Each number is 128 + 24 x the weight over the matrix's rms, rounded and kept within 0 to 255. Layers, rows and columns count from 0. Numbers have three digits each.

# layer 6 MLP down (transposed), 768x512, rms 0.0913, rows 435-453, columns 0-255
109132135130096111144087131134127144121148109118119132097110071138123100112116125203134132133160136137137127124110182093166099119131130121115093106129119127151159129130127165117110150147115134167152151080169144088101144154143150104141091079112207138137121140133132112128145149147104092136124102153160139114113113096095162110115126137114096138106120109119124106129107163087135130098149145102125128143141085126132158102103098122128110136136144167125141125117093138105120065117091135169162121117146086143122107127167168140111141145125123109133120130129153089140170130154163106135131146141120154131136148117138157098177108148099134116124083096132132107168119103127131129168111162121133129142107175099174156123113117139098125106136110106144114156173159114156119121130084139
080115147112140118115104152195130108122188168115073167127155118162133102126089109163104107139087158086152123151136128151120151142106132136136107095144124152172100135153144174108089120132109122115110115064126103152113114125128124086170124155160152154083135122129106128106154127141136118130149095102094150100108112147150099113116117084146109161144101174142107101128159108107116077122129111121124122140123080123132131112116166126099106119125128156146098117140155114095103144110118094094142169114138141132138166149148159160093160113100140113142095119095159153117101155153181100112161155098140130112119131140105137127112101122131107114150132149161094100130144169145113109111122094120101120113127122128141111121144110143101108130117103132150099101124096104121102089138117138
123117093120123111131116161120098133111119109150112099146108100115121154155150154143139135106138171140108152095136127175126151096120151132118121118092136147125127157151104103147126150129154113110141140133107122122097134206158132120134166165131131162123145145162116159120122121112101129091149147100119112096134123084136146134091110110156077143131108148157110131152137151137151118137110147141127110124124134157155167110135131145144090120142125148123078139122140127170150110135127081154129148134157130120157099102141113127135131141164146105168100121144127132113123128141161127141125140140123109164128152124114135145136118087149117122158137105118129120136131090156148147121104114156171111095125154122114132093109174121096111126133135126132126122103117132124114145127118110
165135136138143180118150121117130136105133105125119130099132138124161153111017103144128120116098096119149143146115143127082123134158141133079116130124149144080161102112123116141183162133142132129151169143107148099116156105105113105127124135115135155142121121108120137116143107127108172154146112106127165152105158159102173151117152148131140131171130127158125135076116084089136134114102119139153132189134112136105117145141144131136133141128106129150124128110101162164096138090131114138133109157081100159072119130130160096104141142107099132144089099094114133152097107128116145153134110102118107137115120134143123184121142129119142131144104122087138111109106174101131135118117160145115111103171099132099119123143120118129117112160137090117126143113138151137095145130156091
124119100154125108081155122144107116142135126152163103134147112125133119120115136155119120123098121134128138120114131154132140146113103147150144157143121124152097093119141133142159051168116109171096135115119158159182106147105123093155092131124153108118146102163125132141088135113126118141148150107122146125124105129124120110185106117113105171145128113140108108140083141089113104124107157159101096160154111150128099120110180134128150152103131164077127038107109175117087134111124142144108090155149105155091136095155117114131107137140111135155128147126138144100134099133122117066053128147093139155137127099131165136121141128091113165107152107111127102118152120137068114117109141159126150134154149149115142071121119070120155117098137113092160147190129116109058090149062120
108139147122124139133086125193145110146152127159121127136110136085113113141065145129104082112156102125177152105132136133150112152136179109115113153126103117143122128135126122172117116116156128121145172113110133151127136115154128134135136145134143094100154145114097156128172109141115184147175153103113186138105130137128135146132162111101127134139114131113114116130089120115102117160132053096143136155081121134154120109119130101110091109126087138137130122110130165090121138123086181083122098143139119096109112162131124148121126152125167138075126135138131098132117157141108097144109083122156116122124158134115135126136135141092156137111121098105148142111128121103111131151140140130128110159122117119126139142101087133123131155112123121120165114114136152099102098132134147
106124138106117142114149113132117176127109102105100145148105160106119151104033121135099105140108159141122148152137114106129095115124119146105085097102112128138177152155163144139145093157115184118124117119107113124136133175142128148138136149152138131159118159133125109120127105120093108114143139128117140142109131159151110105149116126160142137110119152128136097129122138134134138150118124117136125121152140127106128139123139147124144146109130119128162153132133128154126136118099124128118087136117143096156144156129097119130139130113124140152171120067098126166137145114173146109127116129167131135142135104137113133145108148115134135106148171124122173130128145128157146109127180145118115130165146168114133123124132134139116106138116136153089113159079127105124118105152135
096129140102158184162109128126065138161112128158143162132127109131121142174116149125115148152128135108099117102124133084151133149152122085093099169124113120103143084176119149135107109104113100153175128125121137111123105165115110142125154133112120125122121151101120125118128165125111123146151140146087137133078144154122097106131121138118152134132129099109075131132106081115149161115139139104126071118137094148124131128133127098149135123140129152115178149196111121181130119129109154137149131164114120128115178076136182124097144133148102146116138129113160087098196138154137140156140107141153150110096154118113153141177122160086140124095140098132076077160121161117155131145145115132145109193120126127145148141123179119116158175073131102124110124130065100128128112120111164
147117119117123115165123089155174115130098137143136114108113162135139199174142138121116128091147119161153115190107119153149110120113142106128076126156151104119108111146160118114130129156135133123151129148129089102136093120148159128191129166109126110127130095173158138131160138154171121103118150122082117113117064144138097157134149145127124172117110112130158095112140148147138151125115136142074095140091155095078121165120112168077114131145145154177107119160109128120160188112154111157123137106158136124159108100133141133123129107140130133124159148106089122135119101132119151139142152152116105144121109152124137115113097145170132094155104135128142117107122115158156101116112138161123088144181126144147117131135143110097133098133144148118114129112160113121120104138160065
117086159137152081113142113087139125136163099165131102142117135097113141146184128166099119159135147106120083152122111147088105141134152128151157136109126060140111109146128124144118103134171107148162135153136126120140121170111142121121089126100135091106119078124105104094136127125146154126091140140135138138110132147132162098138147125129155134073140152109121118118121134139137156127182156107177096129101112117102085195126150135131143095105076126120103144190148145178114147130143112092125168111133164173103101158116123093123129135136153095123156099106149104152142128136135143096130130110146112144129127124147128092101130107105167106146080136151146116099099096134109117168144140153179126115130134146124135122128135127134149124118123108155123110152113125151121107107115095
120120143138102156149120166143139115170109141105112123132175113111196106107107119103156157109108161152141137121129108149093140087137132169119125106161175138112148133188123142155148104138103104110180122154151129118109157154095156108143152109130142101145134160108129099136120129181116131097125143103142130114145082145135113092097137118132126118143096067156088159130102184125133124119123137122121119141119123141122153096115169137160088125137156120121160133107128107159135141102131200124108172130149164115082101134122174125105150173138132131139120133140146108144118137150136143130121154133137107163143121148123121172103141084060098118126145090105140158107133141099161168098116062121127112119141153142096167143113142098162113133136081126147136160127142138145142072161082112
120135096089148158082130191147148193162141098110155147132071089116153126093121146100133119132108144171100126079150143094144143115129142120105125126137134148100143094127118154104146141122104119097138132138146139140137124173140115095174124148149112105147163132120130156127091085091156140096106167143137129085113123144140134091162087099116112094101056094140087121139125157130149158088102128147133113129122133149148169111175109122150157142108134112135123102207123093123101121092156157114156137172128143127146161093153105116150128126093115168091149136111094135200154134104119117158115091123112137098125163133108179132124133153073149099154177156117097131136124179151138149130129111168121116155126170141174112123096127103092136140138112116122137113134107104151152154125139121
143155117136135124133114153135171143128165144123106119133114124148120120121112136168112139182095153165103137177119141151104180114118174141140125142165113145150151163140145115109110110130134124163146163122136177128106125091119094121156130129117129129137148099146132116134161132147140133157145110129133090154112169104131127148154131165110144147135125170154137088150121179168149144094141115104134164155109110122167128162146147059114119119082162108080143158166126147153104118131117110119134166111104149127164149129138154147127101181100144127128106136139147121099060098160133130171091130101109149112135069131107113161139114144150119120125112173137099146150183104113154116139119144135125199115152101143156147104131190121128125110154162145112118150148159135123154141112136146
100097128133104173112121121112089115121116136128159147122110082084112149126106140125112110104175164156187106145087153146133142121107112107123142101131103175050135158130162087117127144100147079122114119103108159134086148182129125156130130152140127082190124116159191158078101138096049132128138137141149126117132119103076165129140111117132149096173129104124126123162101132145126113115118130141191092111092096098163150107152116086113149115131143151072129153137146171085162135113127153140118141135123134156146158144086149166142099124147185120163133147120133139149130138155129115151120126115136157132135125101127091127130121129146145114112150113189123140101150112134149153113136137155116126104132092121151098117062155158101163157165148105155116137163137133128163108099155149
150132116132092160146136114150139178127125174120134131141123157142117133158091154096128103147097057136095098128113102161133186138171111113113134098155143163155084128120125155138166122129092124156104163133155096108071122160125114162101160146140148120118140101155173134159137099136131133125162139089130102127106105158139131082132120146103093165100153164129101158112141127131142066104123096177150147096127119078091155142112104159159091113119147117144135108145153137138099109154158119136110142115103117168157169143164145157142154196126115113122118107135130124079150147162110096110097152134136127099062133132093119164146106103100146138168105090122160147103110114166091148150106131109084130026103157121125128140095121191159127121151124153112092142101113089122095113168116145
114153141108086131128149159135116133091111087113161147082139122126126133121084138122137112135116119118126116082121144156096144115115123165147119120162131068120123161159125136163125096190124086114134137142124137128108128164098165111144193144120154138129136139121131117152157121148156124113122151122080137132124090116131114130077152071164140122127102107137130100089184106151150140136111129091115126132114122151120139129144147155121135085166109162114146139118129091155168118123126067171111114114113137128099117137138142156108152159186157107103107114108137150143088154141150136129120085130135171169104128130100077115168106087099120145071155105145116141101118124137168143151131125124148148087125148135119098126122107137085101129098099138116148063094107126122135166125148121
152118159135109148162079115149115100112145137114118105126118133107163119171055112115133096138099153098124123132114065141115102139138199164154117147120150107074096103086127115096166141134151110120148181167151135087142144071124119106137071171142118111113141133120143124085094118141143090174095135103131098138122137148173095130123137133168112102106105152116136128152119158122115071141130189102144174158150132139131084136137065114126131120112144123131110128137129131156115110122114146111090124158095114136149127119107109148125131177121094107094130131128131133160111164144125139156142094167122141110117145092108155127133121150087107110110098125134160094181133098119125145162102123112122154133147113172138124112123090108153171141151120125137116120182139181121128132150133099
135069111145145142114071183203117120135095149138123133133130108104146128141130093144109151125159129165126142158133104124128135139132112091137176147119074119181142114130160135112110122106119178078122105159149122147132107095156127127102134168156120156156110146105085125096130109127062106174143135097121162162088127151150099144111085129088106174142161118133128139130201144148127120145166146163144171118130147154125147081144149137105154122136099143148144158126168132159130117158105103122163158203092104138099152158106135116111168167121143134109152111112061136117113120096160144166125112154134135084127109124160143133115101111089162134106120148192131141177109120142109144183151117104089154117094166119180127154164133122172112114128165124128143097151119153114126126121148116
063101113171089134158106168119129133130107124101124121059116140146109185116128149149098137136148116176130094130106106126114129136089125114176119123154153151082179098097131175117095096083150140146127147088128093147124134080114146109139137101086109140143144116130151107105130166155104152168184143140145151101149119136089096136147130132140120103062083098090155134130129142124111146113103095100154139094135143148107139164147156200115127188152146119105141159113121132141122083096159132135107129134176100053139072135098147139132153162122091145139136138129152141152127129136163115147097136131168144122147134145114100107112134089135130181134104162139100167142141127116139137112149111109136112086122125141081108096127085132120098111176118121142116042085114141178131147149129161
# layer 6 MLP gate, 768x512, rms 0.111, rows 436-453, columns 0-255
173109136142132133152133120140130107078114157120144168154108145128095120164136172159157110178156157155182129132155128108161092142097150152126156135135146086113142162119075141136105136160110066165133159168131106108128119123068137174094161115154113137139098164093131128137115134116102111135141127122101172085078185145114103168151142115164090139140134154075097122100152134095111153124088111145123128104144125171143134106123142140154146159148165129125140154097164144142094131121141165118132137145123117112129140144132154135154119130149150156091128092158116125145083122136102148113161142093138138153117096085150091154113094150126104139105092148107113097143157110098144186120138127113111110141116132145137127135110115123067104126182122128116077131150075130116114187124120107
123109125141064090149122139120117186093097135133150151161145103146168124129136123130118118126157111154134112107133152105117083112120151144098086124093087132112099194140091148103111144144125123113180115082122112155124149111083122118128093129115124138109119141118137163159134112170112159103159137119126151146144128092121112119118106118144159149122124174149163139081142159136127133102123144113123120127129122133122193112120158130137138102148133159143150101145132127177131115096122165132132159120107129142125151134138131115123127107124177118151123163147163130111103116136160151136085126151120137125116137153107163174129133122174149173162136116098084151109135075106141124108128133111102130152168134117133176169144124132164127131166131128151125159113099141147119123111116140
155108137132151162126137085174146115144113123100103121131136089144159140099150131105127076118112149138135148120116122113137113117127134111153114124131172092098156171122121116118126110087118089115102135128100101185105147111098109161087134113135143089115136115130092171115153126124111099097132119165162137129130135157143108145200107117154106086144128080110154141125125127161154191159125121139131085126115124116165179141135145132101107098140156144140135125099090163150106140147111115128176148163112142109146153136150136117134125140119140101149179117095132107100153135134110119120135138155119135102160105089127128137129154133130083153096131107105132124104173096174123131129153107160150107105109143140113145091153143151119107144154108081118122102124117122122138150142124112
136177139134096145132165099116167122135159120152109099091108161146138113136117146126136135122112132163123127080175101149111129123123117113106121113127121125145093138138138130123106118113124117114145133184102129124080126108116116147140078124086154150157069098109114115142082118137126133118107110145121164149125137178115096142178121165175180124131143095130106173139071144132141111138159070103105122112149095113125156131145123125118124155154139199160116123132108118123138122140145142174133092137150162158131102148148115140139172141096159173075130150136169116101140129162142102097137108139142084128121109114166101147181128125125120126118149117190157148095146115144165109139108106094134156159139136126104119114157129143127152136196105166112139119106132152130130120144082096
095176152130109096142133095179097131094141139124112128133120121126125096111095137144167113127114151161115153119111148141113129088155099110116176103136138105132163140111181106146118155158104113150157136122138119134133115103161138070131102135087135126119118116117112100106121124130188211164106118150154173157123162154133176102095119159135151147133096127104094149144137127127141094158101131119126107166140115126143150097143114108192158156143139103168142142138163165145082164141116132144116130141105134092102155141150116121145118114115144083134100136109158097102142100132121149112158136112113149159125156115111084094110133102115113143088144117163099125121086145080125104109142137101151133137113167170149150108156111102145158163147132105120146113146136204122117147107095134
145108125092140102114144143131146153160123112129103154106146099110160140121097146133129105122123120121127113140127067127114081136126161143122093121151104075114141071107149148122129095154124114134131116099119123114118117116133129134135110128148132070109120145127138177139134088145111128158162138120120102134135120092132148105140156151143155139150166127121126148114115130116137122111151109141121149121086143152107151116115125122092152148140108109133147126151192110141121113146117097134137094144127103137125146129121112145140113113137140112132133104154137127120115166163116153135184107122137129124129135162118123143145150156124116135111057145130111132104148113146131153147125125139113167120145113075113104132144157142139079123140150074152143103100123088143094121075153147
123106181056108111120167102164122079090139107172138092135116170129178121126120103196088134108119149116149170145153163123164153134106131149169125091152129138130110151123150074168121141129100118115100108109114160075099152135097138130112131134124098151115096147131143128157110091208144120117120146142124129161115118136122100114105126160086153131125101125145167116123152089089127124102091127138132167129181183160111183154125125124146106144079087105121107129140142093151113187118108118147128095111100123140144126157116063143147115144099153137144113125137139151116188083074128115102143108146145158172186127125079121141127150164109161129150116114114111136170147087087102124101092113143114115102115126108135104158101111110151110120133151119118140140093122127102132108145143125
144136117114091120133138134134149117134143133131102109117148097118136129075108102167137177119118159131163103104179128141116125120116148121131122172124090120131118122129149137104122146136096083143087183113119154088150116161142131140126114145168118166149097149099153128135164167091120125131148113143118100104164143137111085107145124095155123171085075118129129136134110113110169161103187130131098110132115136104134128148141159110150150178085139122133140122120096113126149142112156143154140133122094135102167128130103117107097137132111125135144113182144140170094172101136111121115139142107171118178114145093126102127129142150150106108176142084105121147139194152108113059125127117147134132145107118165185107146143111131094112160124107119119132121154155073157136095145133143
083129132121088147119148115141133086166145162117173117152108113122158142172083124161099117153155155089154217115156140100064154117075129122146070159134105113119112126155136129156103124133121109137144143105090099114136162154166118164162132168148142107144103162140158126110114168076119145180139114111132127145125128116113146154148116144101112164112120097162115156126150132117115173101132150123130144142127154123082109134145119148137135156123143146098145125104104142131149102155143090199140152138092142139115109111137137169172092154095117186128092130123116138155082088147077137109122161113142097144119173128119204152155107107103161153104131113151139114126131118157179123121101154129149149135165097095126151110131104096085121161146137143171168128110119126127129149146153099
123086107136131174168146124151121156110124112131154106126148133109125125151139136108128121132160121087144127117152147162119139112121125136141168102120101090150119057139090139128156142117092139086158107161131153154098134146153193147153135094114150118137155135133139139111133134116140172142113113142172123128150144174086140084103119111114134090170093110143123150108147129160119108108168102120154110177136139144130143132117104184111109099118114108089084127133116125136122121100119141165139116146146108114119152134123157111110147143142100111108114151145174122126111110150141135132121157143155081122111141068119142081095119143087139118118156127126101115162110177121092106080116109153092126153128129141159105127093178165137120102175116106167147140176154133127117150093081146
086108166115193139135125111161116149107125143134120121142122156145147140090127080182122132124099135133140144110148124106114134096120101131131104119112105142147182137155139127138122130143101113142132133138179144136143097198110125145169175140136113105151150090146140119157147114098145117077162130136099133133133127122103134157106157124120133110100082114159148094134142124136111122154177109156162105093156134149127140131135073122170114158132132120166133076145132109146154090121157136151157083163131116108109105106118146103117138161102081131110151164166175136137109143141157151113148144128116093159122140144128164107142091118123120109109122106128158151110124135144161134136160138135129163128131132122129131125126138159122145177182140158102133141147108133090152115142144118
128103114175162112105125099166128113153111116130092112115136113142102127139110116111077106128137126150108193085134099114139108141147127151100138101149160120122123166139139147114120137109106110117095089124136086126153081102123174157153083118135105093110102105123178143102097130104118118114126156130073098071122130092063121161133105133149100132087086140130098107120117134166129114128154124135084153099119138123144135138096070160177103097158138109128136115137120107136126124102138172143123120148153144131144142161081116117112182111120078115131179117141156136144164180117093138116118146134112119146113119097178164138120117107159137154145139120126152129150128153133153151168169143156138098147106109132110126092186129121112140135159126141140143129095106113109069139122099142
155128152120063144078131114109140131115140124128127106113087145156159120110103120127130120106128149166147129167126115167123114151135111110137112138087118154149175106130173143104127125122119109134149132164152145122134153162084107101128128124136151128128123112110124147133102138085105165127095097109127126117158128136117134091128106115105089149122112119096091132147105150124144114140140120153103167144137136135164147124114117110107116142144119136146138095119127123170128155126128108112098132105133120125115143137141133148140156140122139121149152132079110120102152115145095160149113145112113136124126126123130117101131126128133102152091142134135114099130105132114135126125157124140144157111141106098172129134084099168125093123173150156102088097134144148089156158123145125
128146095137115124145175134153141099102109163110128166127167113128148128092117142116128097145126161124099130134114107115134144135125109130127123149179105160125158141115158168120138107099092142152104141140108110109096093144125144150107118081144144112132172138153120111039097153111114174104114144158132150130119161121083089120175142138151041148113111138120134110090116137132133116130175148118103102188145129134078134100088122140142127096141125164143138124150131116100131129133156144179136126166088098125136119150158120120124139176157148149161152124109118146107130138179104128113152179149135118123154129105167103137081114130099102081082165127127146107120085098169162106130142153183138091120072141126096110079131179104124148146089090133157129109150155095101144138099099117
115111169146147131158130089145160118112156137133114095107128110134103173149150113099115163141159126153128145107147105127111157161137089139114136164144172089099130172126120117120104117142104148105112107102155128119129122097153162159152126139083125060171121128093131114132157093102147122179152152111116171147142153121114100154143121131154188113118133106098114135129157140123141117142131129115121141137106121179125125107132111119179123135167163172123135171147150129123136128155083163117146119118136122120071096167131144109143107141159148156122160128133146147138170115159111161131137098088175132155104145176102144134126136117159130163111086166139124152116132142126155142130094075166127091134168142155107161150085139124165143129103108154132131120111137158139153136157150095
125126083139139134152146116117094132088114147105126106151120124096095147165137092142172130107099139086121122071112175157126123169125141098132125150135155166118111144091085131153091109113089192130129065069158104112073116143111105144105100105129114195102105136156135133115119112110123151124127140113125116158139144124153104112114101182148141167136125122146145147131137101099133094150097107128142155167135101123122125108108170140129130099106091137131112148135126118152166124113175104122149138122111145137101122149112180128130150123163127135096111118157116136089099137117148111132116134169141164155136100119175170119141086145082138148084149105174146151150109141129098161137140139166138145098125132098106098087167146154163099154095142128122055138126113099114142136148093139
125079078157057149115131099110131123166096090143085095117146128121128129136115121108163093158125171142094100097127129159109160161129121109118157146116158155174159119114142087113142137080090158108118125160123158068105149150165071149088139170101138139159108119108111079131107119080125126112141136131119108145139163091121135139103184111104121105147133111162115137141145166087110092141140149150144138097124200146134173122104160142105173096085128104143095159115219124146168116146113109139128133141132134101091137110148170136140121159150148161157122153171128117098135113121136153148102159139119145127128119151128119176184143092130157144090130153151126135134164096126145089148152139160176104091167112146161139138121160157146124096138153184140138138126126106139151093152113116
130134140135127097140101104146095140117145123094134109112143120140126110137140104142125120123154143099118139101159085108091144159132131141128148154107125149127140102194097172130123141127125160113158124090105156090110126135101096165120127167077128099165151115157138163123133131120122141124120159100110185158127131104159157155106110108154142122139121108093101158135125129117148165134134106127120113122138144126108117120080149127147158146139116094143131163132123110151083136124122145144132109103117094122108102120107136117101113175078140124147096104137131130120151147139164150135109136158136079109155124171117179149117156144105112126098096174123147142193102099136162136117153138148117121137143125099157124141135122153110137162104133119111089164129131144124164135139095107
# layer 6 MLP up, 768x512, rms 0.121, rows 436-453, columns 0-255
120106158068122093108086159135136121127166138121125141134121125194114121110129135155138124121106177102147132139130107141169114193120151130113096102137125124176115122160096141126084163117100156133122132107121102140117103103101155103110100134131107139090115113147126109083119133126131129147154138126124151106120108191166089147125122118123129116136099140118103093161120154142100115140111089134136117142155105118096122158149126124090131118129112140133134078124117136125089133159140157128092120145126102108095108173141176176133113142108148127126110137101098125171085153092134158160134179069160147177129115152102160155085134107182085158132134141124133131117098176140142087132119126135135123131119093149107098100145114180124119098119101163106057137114123098118082125111154140
140122112143114109143133120147094112136080139116140140172156113153177126140110107157140163085112132138133114083167158153100136154145136158117137161222131139120137122123147099094167091130126147147187153110107113114073122158087123139111126095100117147137135115109113147158110112136087165113138127129108176151165122075129091118131130099158181120150103139119142139133130117138187153141147107101082097105150125129121134104119131115092153093097106091135113129135121119129108113115112142150128122147156152116119156148143106115099148142165131141173146139136125119105105129135170133114120112155125141121097124109107160120147097128177092133101089131129131132123159092139116136163154142146127148127132121126123149117107122104106123133120118114098109089090137097158108140146103138
138148131133168147152142143096146155162114121119119181125107143166174150132139107124153139071114112117170145114130108144113160118139130136107143124127112165157139104134119068088154117123128106159125121138125115110144120111158165165089098144170111114129092109128167122136149111145171138154129175145129156157153128117152154132137118111116123192157128121144143108096176108102134111077116097147150115130111135119102154119118143122174109155105136166108134171118098151136132110140158161139148103135162089110120120131112153101134112149165123157149110127120160166107100123117111139107145118112138150141099134125149180135173111138137116138150128133134112134135133140119127120099106135144099166129148120115125161135126165128158154093093163116128103099109104113157116133129170138
088108099173155084157163155112112126147159169135125138121116142135130139131117163092131144158125125150120103105124149108162153138127116139132121086140161104130115131169097106110083138133135078169135134098121163140130106129147117147130105130149087144114159172130144106128114140075122123121124126105150110113119103160139128143109088095133115129132069163161116117163154098116108137088144173109157138138132120119161148108120157105096136153095134126085121142103127114128087135120131107130087118167107129085140176117123146160080109153150134103112172087128135125091120110110090154127103159090098138089143151168130197109125154136136077130124139175133125149165163141142140123131142126100108173145138110147137133113127138126109147159129133097120141109115136135148138090120127099
106109110164094148127139143098144108099151160099144139157141112134087124183087156121159106103113157136146129158115146091116138129128157122122093109116131133105145144116133140134109110098127134132091105100111131122110104161139092175135108128109142157140093146140102156105161140133139108103127152134116125158129165134094093109152128181097127166090133143125131111117145146118083139132115090149164093111121127172105122130135175102149169136141150143144173133147120088150139185114144142127120145104114111130160160133155100099126172103136134131110123131144143126090148115141134156088137126129093116129154124125111138135139100161153120112125107086146134136137123101103132122145095142093124096128127122124184115115139116093125145158124116135122126143177142139136143140142168122
117121129149125086126130118130120115114121139095119132110122110131133148138104124133138118097123141131090154155162116168112174135109115117117149165131113094142137150118102130116124152127158151077099143129110089151109161111102109111131114154159100144147118115158098125145112169150110133142085132072133157133118123118156121111191147145139117136122142099150121132164106109142116119096147172130180126123110151106138148155150166136132116152105182120134127134143121089135186117158116128121096125155107120129191124104125147082117159155088146138150120122100141136145100132115137144098097096109179151120177114169161106117089134120134163161107122118079112119118137151145152137157116170121098120133126123144125161162123111161134102106123081132164124099117114164071113096128104123
112148098160158134145123107053156154162093088105096158114136106125112111125182168114179088141125130180102163135108113129109124122118116154124176161107126095102127152139130116120126148165119132118135122165116129105137090112095097148108104084150103165118127133144085114122183131126121133152153136105109113147139128127141144147118141097149109135104102155135090118112119100163148149077113121154115146133175141110148108099129140116146134080187151147136117151126145153135148103138165164127165136123110115141065092116129183084113115108134130169127134068110123122106122147142119146176122110158126109113091141150113139166150144087081101063117137126116109148110122092164118129142167127153126163132102130114124167131121101170114112147117160154117112132128144135155157141168133121
150139131156158143129143115119115174157136100115124115136132132143120137121117128148094168147122154104158139102128099121148139128158163130109106158128130109153115108109107128145118124130133147163099115146155125106111144099115121116147122129140119127139147163132158138173143130123110130129131118108105144137143170081120121139117150130106159146138158161145132119106127148114139114137146100116136129140137117136082115126084124116145137128113132117110120170156110102155168137125133131127140120110110151113122178090126101124095145139122118139121127095158166127112111122135124081145113145108127127138136146133144128196108184141107126145138117167140154108121142136136137084103142139106141077082119152156132185103142103132148113133110140142095127116086139142149098132182186178
090150100119113117135101147121153164148070106137127165104104115160100123102156127107143108078142177149139092120100122097125109102129122132141148122129149177130104115110126107113167159105132144085157126122093160166187141124153123132126095113093138141144092119173151123142122120106121126134117144132087115132158146155165100160097146148098118087099135127128151118106108127159125117118136130107108126194152128133105163098165072147136097078090164132080112135100141107142136163146139140123123112136113095181132210106103097138127117113134160114122141182157088135084129151133111135163120102117128146143115129131100150130063154111157102207140134103153104148138172174060092149096170129143091164148087108174152153116136166113152123139153114115124123187141172154077189094108143174
134142092130105131172114172117157135154106115106121149101153095114100092112097151137131114132137128122100101137162145153153132115113152104143130135116145169118176145152096165118144117095097170116152177102111108137128085158155123085140116090119101145138104130100123116158161150161148138143125168107114115127147149147147117147123093138168130102118111170111106130097148091115112155116106109134088158149124181100151163114113122137124111120130156142104097107132157122168158128086098181139171140135119145120154128133121133126094117128117111142110168105117138126130110112130156107097109138103118101113134104123075091120101156127139116104123142102127157146087152100107127156125108189152089084156140108140121114150141140105137099106114121144103151117160105114122120137090110120
101156124181137134088107099158110136092140132134153142094127118134102144125086085104147127097087115133129134113102112089079143149142139077087158137133121124129106141146137164131132142182123113129090164159143105146085122137096123101132143126120120118116135112098133099143184116160160134117095137141125117146149137125106159165135141078086131114104050120057100083161143122150138089139158132135136155112117138162073189088082095148125128144095127137173118124108134121175159148133109133094126108154153114116123117122114167135179116144116148148147144102101168156133140097117139173129105062141140152142117132172127143142145138136152167138119098161162124099117128147135149126158113141140153112133127110134121152095109119155077132132128137148127134096115115127136157117120096106
177107115141142130162093117189142127117120137154104134159108145182155162109106119120138115112124158112137119138140133103141147140124109117099151091110116109124153155079134103151123115157122150153157144147140108109152096117140113143160120097142143143144149112133102121108100126132131126118137177142141132161147166143152144137105117135117067147136096133132166125133143168149163155127165122164091146120162132146123136124103142112113099162138113139131091141139163133126151132145127184141159145112133138135111117141119117140103114082096095110109129106122133104081124141153118112115104144121160162115144115127114111165146118098167139122118149133117125130110128144127175141149150112142186139119110107120113109105138120107138101133127139145119160140130113119149119148116114163
112136117117140052089162141155117128161119162140122135133144188128138145128100099146136133104156121128123102092101141158100073146138149099144130166139114085182107151147170135121139157155106106128155130136134086141154109118074119108140091123154146130099114128086151148119106089101125125147110130154119131119129100147146111129100124167145123128143112143122150147154129165105101089130091137121153147170154140139123139125144145124129148123083046136140183147103117105128123153132141128113128075119152119140119136143126133135168162088119106131125101092125110122098142132151161131145144141127117132149144115136121111092144093159125125146091087105088131103134134139134135137144088135094105160127111136106123124113144146156144136127126147133139082110095137130104142110137130137
141139112146130163125112100108090129124161115172165099148128156107137113144139188157114157091062129166131125147102116136114138167150144117133130096148082124175116116160112133115167104109142120092167116128096173145143149155145120106146133136168139067110130120159118138142125192153134122125116171069135128125132057144117122082128175118126160133090166119111124170174114155111148098145089137153122185157130084146110091117110082098122109127101140121103157117075141113137169126127119138099117107108128133156093084151144158120122084126131117069113116143081102147106129155130108142147109184158104150143106117161148100116150167147121168142093154189159135112132097165091162166133167129120143130129122122136147146146159141142124145119139132189092074108103102150084108135155114155
086146114158129103129159089130125097137125100161137121161144087116143107092144108135100112128145109154115134078112083161105123157117116156125123149130088147093111101124112128111109118134108122117125110155154140138155119135107135128153117136113134143170091166188117137135138112114157130094130167109138144141093058111084157131114116129176138074120100093109128166124101102115156105149142120083145118147105124169114137155184129116142151147131102147137147088113150118171125122135093133093093127102091148153097123118123116126099106140177130177175141120117120104131089141135135114104144081153148125095138124144123148166116105121127116176167144097117121156129146132140093161169131150132098143140149086143140115090089099130131143120108144150133115091133132137111154081151173093
132107094093102125095152145125089125118163099129125112151113126126096114158114095137127103144128130098118105134107032126078134115117161142136114089115118135084136103135105127142124157086120150147115145123138100152135139097138141154094101149121106123117148133128121092123081121161139108123136143155132131155108131100152129172132126150118151094167093122084079117133168111145133118143134160153089132144142126100126132107153140129124162134110132081121127138104100144109082146125147074140122120147169111074142146138135156113115120102114125089092157120114136128160087144154087100127201147106100094137097120124121121113110082138155134076151058106121118132123144111168163178080138176114151061106113102152114154146119111162141136132130155156131132087119122149154130130082139137
101087116152151143122098111141162131103131179127153083159097148100127140116168131133159106110087097165104134120119142176104132188092155173154118146098098130144148144121107156121074121127114169119134130104155137135138132141138108129131107085146111130160137145127110122160139127112145116149150112099085132108087133107136135163135145152108111131122129154108115147143141134139116135123115124129119137124152119127112088154135159133166125145104123123162177117171131131130094156094130089119139168196090099127136145140114127121129123155086108151121154162111096134112126128113147113156138144112072124121145148150124183176128146164118139158115128121092102144143095077099109135165108132129097134124141163126101157100108142141096133105124135100135093104148123104161116143118124140
123109166166096140126059134138088159115102130101142135124108093100096130111129113135125152141111129113152140111145098161107152103078113115107114103130162146087130105168099172145116093137114151155107135133103166130102149145142127122110172173101138132130108113136142125108152114108142103144108101106115153160146139165160159146127110149132150087090102123119101097136097142142111138115133149112144107113158130120138131130115140163114110138170109126115172109127116070142133203143124138165166112158118069117106108133135142141122130112119145174169152081133146122102120167130146139123085165096119112122138121148125129115174181166110153099141099134116157129178141131102147100138132070164099171109148112108167128105113117131177092089108135151154122098166093148109135152164121118